Part of a small language model's weights.
Size: 15 layers, 2 heads of 32, 2.82M parameters.
Architecture: rotary positions, untied embeddings.
Training: a variant of SOAP for these matrices, 93M tokens.
Each number is 128 + 32 x the weight over its row's rms, rounded and kept within 0 to 255. Layers, rows and columns count from 0. The size above them is the row's rms in percent of the matrix's.

# layer 11 MLP down (transposed), 576x96, rms 0.183, rows 341-387, columns 64-95
size [110  92  93 105  87  82  93 107  93  98  89  92 100  91  96 102  95  99 119 101  91 111  91  87  97  92 111  87  96 104 108 107  98 103 102  92  95  82  96 106 102 103  98 106 105 102  86]
[[119 113  80 112 142 174 151 106 102 157 138 153 129 140  68 130 121 104 108  60 107 111 161 107 112  85 146 109 126 155 124 101]
 [128 155 114 150 118 102 156 135 141 108 189 144 108 131 118 125 121 170 132  68  84 152  91  94 183 122 136 132  44 135 149 139]
 [144 141 183 173 154 106 157  67 100 136 108 171 152 177 147 169  61 126 152 129 106 103  70  76  99 131 139 114 158 101 140  69]
 [137 208 133 134 147 138  99 110 123  81 174 151  92 127 203 125 167  87 126 153 165 137 114 106 136 102 173 121 156 125 170  85]
 [152 106 124 171 120 123  89 159 132 118 138 141 125 211  42 155  86  89  82 167 111  95 117  86 135 148 146 135 113 116  96 144]
 [150 134 169 164 115 137  58 123 153 101 144 111 124 109  87 114 116  84  94 184 109 104 152 139 140  74 172 113  96  91 108 182]
 [112 123 137 152 118 120 110  82  67  75 134 120 171 148 107  53 163 138 147 145  75 109 122 113 144 117 126  83 100 150 122 139]
 [ 58 103 141  90  74 171 124 144 141 100 112 127 100 103 123  86 137 166 125 131 141 103 110 140 123 131 106 169 108 130  87 104]
 [160  47 177 106  44 131  89 126 108 140  64 131 139 100 111 131 102 160 110 105 112 150 108 184 193 144 134 112 152 162 132 136]
 [129 134 161 148 153  87  84 124 172 102 101 127 140 109 112  86 133 150 136 124 110 110 111 138 100  89 171 122 132 145  85 131]
 [119  93 122 142 138 113  90 114 147 183 167 112 152 104 111 183 205 119 170 107 157 171 142 112 116 132 126 153  91 126 168  73]
 [139 134 152 167  94 146 147 180 154 115 158 102 125 175 153  66  92 140 138 132  85 113 123  79 153 143 143 124 153  92 114  98]
 [ 93  86 121 154 124 177 174 145 167 149 132 146 123 112 106  83 125 172 104 137 163  90  99 128 149 171 158 128 117 148 118 144]
 [107 170 160  80  61 161 114 150 109 125 158 164 127 145 146 163  99 141 152 112 112 137 105 101 140 177  92 150 102  85 168 133]
 [ 99 121  85 131 169 113 133 149 143 115 132 157 115  75 138 127 104 130 161 151  98 162 118  90 173 125  87 113  88 177  76 139]
 [122 122 154 120 177 163 155 155  90 116 134  76 164 108  95 113 120 170 130 138  75  79 154 173 110 126 120  81  97 156 128 163]
 [ 85 165 112 111 103 128 159 121 143 130 118 119  72 136 133 118 129 102  83 134 130 124 105  93 143 128 160 186 153 131 140 124]
 [129 189 170 107 101 101 181 120 127  63  83 130 117 138 168 155 162  81 140 131 149 113 115 161 167 126 138 199 156  96 117  98]
 [119 119 107 168 127 158 109 115 156 117 149 122 119 142 113 114 143 106 112  84 106 102  98 168 159 169 129  81 139 107 177 202]
 [134 119 105  68 170 181 121  87 174  89 103 167 108 126  95 145 109 126 141 115 132 147 150 117 123 128 132 136 124 202  59 116]
 [157 109 114 102 210 150  90 124 103  96  96 109 167  81 117 132  83 166 154  74 183 140 127 167 134 158 173  99 129 146  84 189]
 [115  94 131 127  95 123 109 181  66 188 133 118 136 133 152  93 129 108  83 101  95 167 135 125 133 133 142 123 124  68 109 109]
 [148  86 164  72 165  88 169 141 131  95 161 138 133 152 185  94  83 177 129 121 101 157 168  88 173 174  93 140 114 174 126 163]
 [ 98 109  77 100 132 100 114  91 101 174 147 134 139 149 105 135 192  94 108 168 161 151  78 147 107 126 182 149  70 140 132 100]
 [ 84 166 143  44 152 159 164 115 115 133  95  90 166  85  80  87 143 132 108  85 152 176 150 181 108 125 146 120  93  81 144  82]
 [102 151 172 122 161 149 105  82 133 119 147 145  96 139 128  76 184  76 151 146 139 194  80 122  85  72  45 144 107 139 180 151]
 [113 122 134 148 111 129 182  99 164 129 106 154  86 127 114 131  57 156 131 125 119 126  98 114  82  94 183 255 128 122  88 106]
 [128 152 159 102 141 131 100 123 135 103 208 130 167 133 144  73 123 128 168 121 153  90 107 125 161 106 173 162 174 163 124 147]
 [154  85  76 141 126 169 113 136  54  81 121  99 124 133 161 164 183 166 106 183 151 128 157 157 207 186 149 150 129 150 135 127]
 [146  80 113 225  61  96 110 124  78 154  88 146 130 124 145 159 165 142 129 123 105  44 139 129 144  49  86 154  71 118 145 109]
 [113 179 123 109 136  97 110 105 120 133 191 101 189 152 122 117  94  84 153 170 123 142 104 118 102 118 112 138 183 124  94 137]
 [ 97  99  87 109 126 150  97 129  92 140 135 180  93 107 133 120  87 159  96 137  73 136 149 113 176 147 141 158 170 161 181 104]
 [ 54 125  92 176 174 165 161 199 131 125 164 153 118 135 116 180 133  49 129 165 137 128 149 121 152 111 139  97 152 124 153 122]
 [ 81  99  90 141 117 169 153 124 125 178 103 158 132 131 134 136  94 117  76 189 111 161 153 148 114 173 126  81 102 130 190 156]
 [105 134 138 119 131 134 102 138 165  59 161 114 135 158 218 121 115  68 105  76 208  89 147 125 176 141  79 159 131  61 155 149]
 [148 193 136 153 106 128 116 117 120 118 157 107 165 133  65 104 155 100 157 118 120 138 139 163 160 126 189 128 112 178  81 119]
 [171 138 128  84 120 108 150 179 146 123  61 149 135  78 105 153 202 106 111 153 133  71 145 179 146 178 161 112 114 120 126  79]
 [161 127  67 127  85 107 116 123 102  51 116  71 100 133 109 130 150 154 120 136 103 144 101 116 175 153 146  80 143 152 134  71]
 [139 100 128  76 164 130 112 120 159 175 132 147 111 155  97  89 115  98 143 154  79 124 154 141 133 161 182 182 166 145  99 149]
 [106  71 157 126 116 139  81 147 119 112 165 150  96 146 172 171 124 116  70  90 122 171 111 120 137 174 113 131 141  91  95 134]
 [ 90  76 135 128 108 141  91 157  63 169 172  79 154 109 127  97 164  84 169 144  77 152 124 124 151 105 125 124 134 126 124 181]
 [118 143 132  78 115 157 157 110 129 132 107 116 134 119 138 158 118 128 142 148 153 148  48 214  93  97  94 152 137 147 132 112]
 [151 175  93 180 145 119 152 100 121 200  98 140 195  86 110 179 168  96 148 138 131 137 134 142  93 182 136 172 155  85 106 184]
 [173 133 145  66 110 119 137 135 114  72 112  98  94 188 209 125 146  77 120 160 138 136 113  98 126 107 141 129 155  84  89 160]
 [ 86 129 148 157  94 167  98 149 132 159  80 153 134 103 126 132 150  77 144 189 142 103  92 112 141 141 191 169 193 118  97 120]
 [179 121 130  77 118  78 182 104  70  95 205 124 145 141 154 150  97 142 121 145 134 106 101  98 119 118 158 174 140 148 114 119]
 [ 81 143 152 154 132 107 133  78 114 121  92 147 128 152 146 104 152 111 122 143 136 108 103 137  72  76 137 165  93 131 141  63]]
# layer 11 MLP up, 576x96, rms 0.184, rows 342-387, columns 64-95
size [105 101  99  99  95  96  94  98 102  98  97 101 100 102 100  96 105 110 102  87 109  94  90 100  94 102  91 100 109 110  97  97  97 104  96 102  90 110  97 109 103 101  99 106  99  80]
[[ 80 127  80 173  89 161 132 102 138 149 168 138 129 152 110  94 114 157 102  90 176 103 151 175 132  97 155 139 117  89 150  95]
 [164  41  76 123 136 113 119 147 149  79 149 140 104 139 129 180 143 127 138 104 147 136 141 163 168 148 126  87  83  91  93 151]
 [142  95  98 154 121  67  90 102  53  71 119  96 134  80 134 153 112 179  84 129 147 164 149 145 129 175 153 166 132 134 127 123]
 [112  93 107 158 121 129 108  73 173 140 117 144  76 121 198  83 115 175  75  72 134 108 114 172 121 135 134 175  91 152 127  91]
 [ 77  99 144 139 104 194 124 149 146 140  32 109 112  72 199 149 145 118 131 152 149 115 109 104 130 129 134 144 103 178 110  94]
 [160 115 146 102 183 141 152 129  74 145 116 136 154 109 167 151 120 105 101 123 158 128 130 168 172 139 151 122 138  93 119  94]
 [138 202  66 117 153 150 137 127  90 156 120 111 172 128 118 126 165 143 100 155 145  99  73  67 164  95 111 169 152 114 182 120]
 [108 132 103 144 157 125 110 183 139 135 117 123 163 111  96 149 128  73 108 111  83 138 112 151  88  71 163 103  77 121 100 147]
 [124  78 138 125  52 152 148 125 129 100 210 161 138 113 108 107 130 127  93 136  83 114 144 216  79 155 101 106 124 164 150 146]
 [170 156 156 220 105 139 122 138 103 170  91 134 148 104 165  66 154 175 125 108 133 160 163 145 153 108 183 111  86 131 129 124]
 [139  58 164 121 148 115  71 106  70 149 133 113 136  41 133  90 150  56 168 106 110 148 117 180  78 124 115 102 125 150 106 176]
 [140  92 140  45 130 128 158 111  70 166 113 129 149 182 157 118 175  83 105 119 166 131  90  82 127 117 126  85  89 145  79 156]
 [119 101 101  96  95  96 130  89 152 116 139 163 112 113 186 131 162 103 124  80 181 136  97  82  95 150 157  85 143 138 132 129]
 [157  82 107 163  91 148 154 110 112 128 193 130  82 133 121 140 164 137 103 151 145 159  77 145 138  92 116  85 144 102 147  45]
 [140  73  72 117 137 118 132  68 161 155 106 142  93  92 142 120 130 217 116 135 162 152 104 171 118 147  83 120  65  86 172 155]
 [131 151 129 161 136 120 146 139 116 117  67 170 128  76  99 156  75 166 188 129 152  89 146 162 127  99 100  80 110 162  95 140]
 [ 80  74  98 163 113 109  96 118 144 146 141  86  93 121 154  92 142 150 122 130 134  90 138 116 168 109 121 116  90 135 130 138]
 [133 134  87  99 134 116 137 101 159 139 171  49  99 133 129 112 158 133 183 103 133 138 102 108 145 163 177  92  82 119 186 123]
 [139 143  94  87  87  73 127 107 128 181 116 122  99 153 113 111 145 143 158 138  78 125 123  97 138 114 119 102 111 100 177 115]
 [141 112  88  88 162  83 145  90 169  51 129 186  82 153 128 112  57  91 131 124 126 151  96  58  82 116 172 148 131  89 112 137]
 [ 99 173 153  76 184 114 173 143 182  95 141 161 181 132 100  94 150 118  65  85 115 113 128 106 119 109 134  87 171 182 118 105]
 [125 159 138 131 133 118 105 210 116 133 144 180 134 116 131 152 137 108 124  89 174 135  74 176  71 133 165  94 121  52 113 126]
 [127  90 184 125 143 134 124 141 119 101  83 115  98 138 217 138 134 138 147 132 127 179 103  70 145 128  97 183 104 174 161 122]
 [169 162 131 176 121 140 126  78 120 130 161 107 151  92 156 128 151 127 161 111  68 130 125 120  87 155 141 160  79 109 145  84]
 [140 170 165  66  93 119 194 117  70  94  94 141 117 199 158 171 125 196 108 110  98 131 155 121 146 200 129 113 142 127  78 127]
 [ 85 110 223  80 117 134 135 110 132 116 162  82 126 150 122 134 138 173 160 128 160  84 140  93 123 103 155 105  62 137  51 113]
 [175 180 122 135 117 149 114 183 106 150  62 118  88 125 123 124 167 138 117 125 129 114 183 135  85 167 151 154 137 150  46 160]
 [109 120 194 117 153 139 200 110  95 123 165 115 122  69 115 154  79 102 111 141 100  78 107 149 160 153 209 129  55 134 113 125]
 [121 136 141  75 146 123 150 109 109  94 175 148 108 145 158 127 132 127 129  87 121 156 152 128 149 118 151  95 163 113  45 135]
 [115 129 153 154 129 162  95 131 106  95 142 123 133 107 108  10 108 184 177 113 134 169 117 145  79 125 120 141 166 126  90 129]
 [100  85  80 141 142 217  96 136  99 114 109 218 136 121 100 164 102 140 106 113 140 124 113 126  81 148  79 156 128 103 155 181]
 [166  92 164 122  96 112 120 141 120 158  90 143 133 116 164 112 132 214 119 120 102 155  87 119  95  91 171 122 170 151 179 142]
 [184  91 124 128 220 193 117 118  97 138 101 126 107 179 135 120 115 114 101 121 191  93 158 141  57  92 151 173  94 111  94  92]
 [118 120  54 156 130  97 106 128 149  78 133 129 117 104 112 167 135 144  76 115 191 118 137 123 146 122 105 211 132  83 119 147]
 [ 92 144 160 191  48 144  79 109 130  87 147 139  38 137 158 122 160 179 115  64 141 133 131 139 154  98 146 180  94 107 142 150]
 [128  87  76 131 121 108 132 164 133 101 146 168 100 151 167 142 143  76 153  98 172 137  74 120 129  51 166 143 160 172  77 146]
 [104 141 170 117 150 176 138 156 124 121 100 144 140 155 146 118 185 129 128 152 117 168 117 102  79  56 119 138 164 108 104 153]
 [105 192 165 128 118 101 169  94 141 132 112  81 106 116 131  73 140  61 139  82 151 104 122 124 148 155 133 111 131 103 173 111]
 [141 126 120 159  72 108 143  83 143  89 159 120  56 149  98  77 133 129 147 162 153 142 107  90  96 154 137 110  89  98 174 146]
 [ 87 165 101 106 136 169 166 141 122 138 131 118 147 149  99 106 157  96 140  96 211 148  88 100 110 116 145 138 162 107 157 108]
 [142 121 138 191 171 128 106  93 121 165  82 105 167 128 129 125 159  53 133 149  96 155  94 179  94 160 124 178 116 121 186 133]
 [102 103 155 130 137 140 100 121 140  89  96 126 121 184 170  80 135 141 146 100  94 150 142  90 154 106 154 142 144 149 175  99]
 [130 120 204 155 152 160 104 124 113 190  51 146 129 187  80 146 137 133  89  90 127 122 142 101 102  80 164 143 135 144 171  93]
 [144 113 158 151 127 145 106 192  99  97 111 147 169  60 148 182 115 129 156 122 151 146 133 139 107 101 186 124 151 147  89 121]
 [110 141 145 161 139 116 155  81  85 153  88 138  91 134 129 124 192 137 129  77  93 136 132 137 121  60 164  54 179 123 131  84]
 [ 91 106 120 126  87 129  52 159 143 110 140  66 166  66 123 106 113 175 106 123 133 114 104 102 212 138  81 160 162 119 147 156]]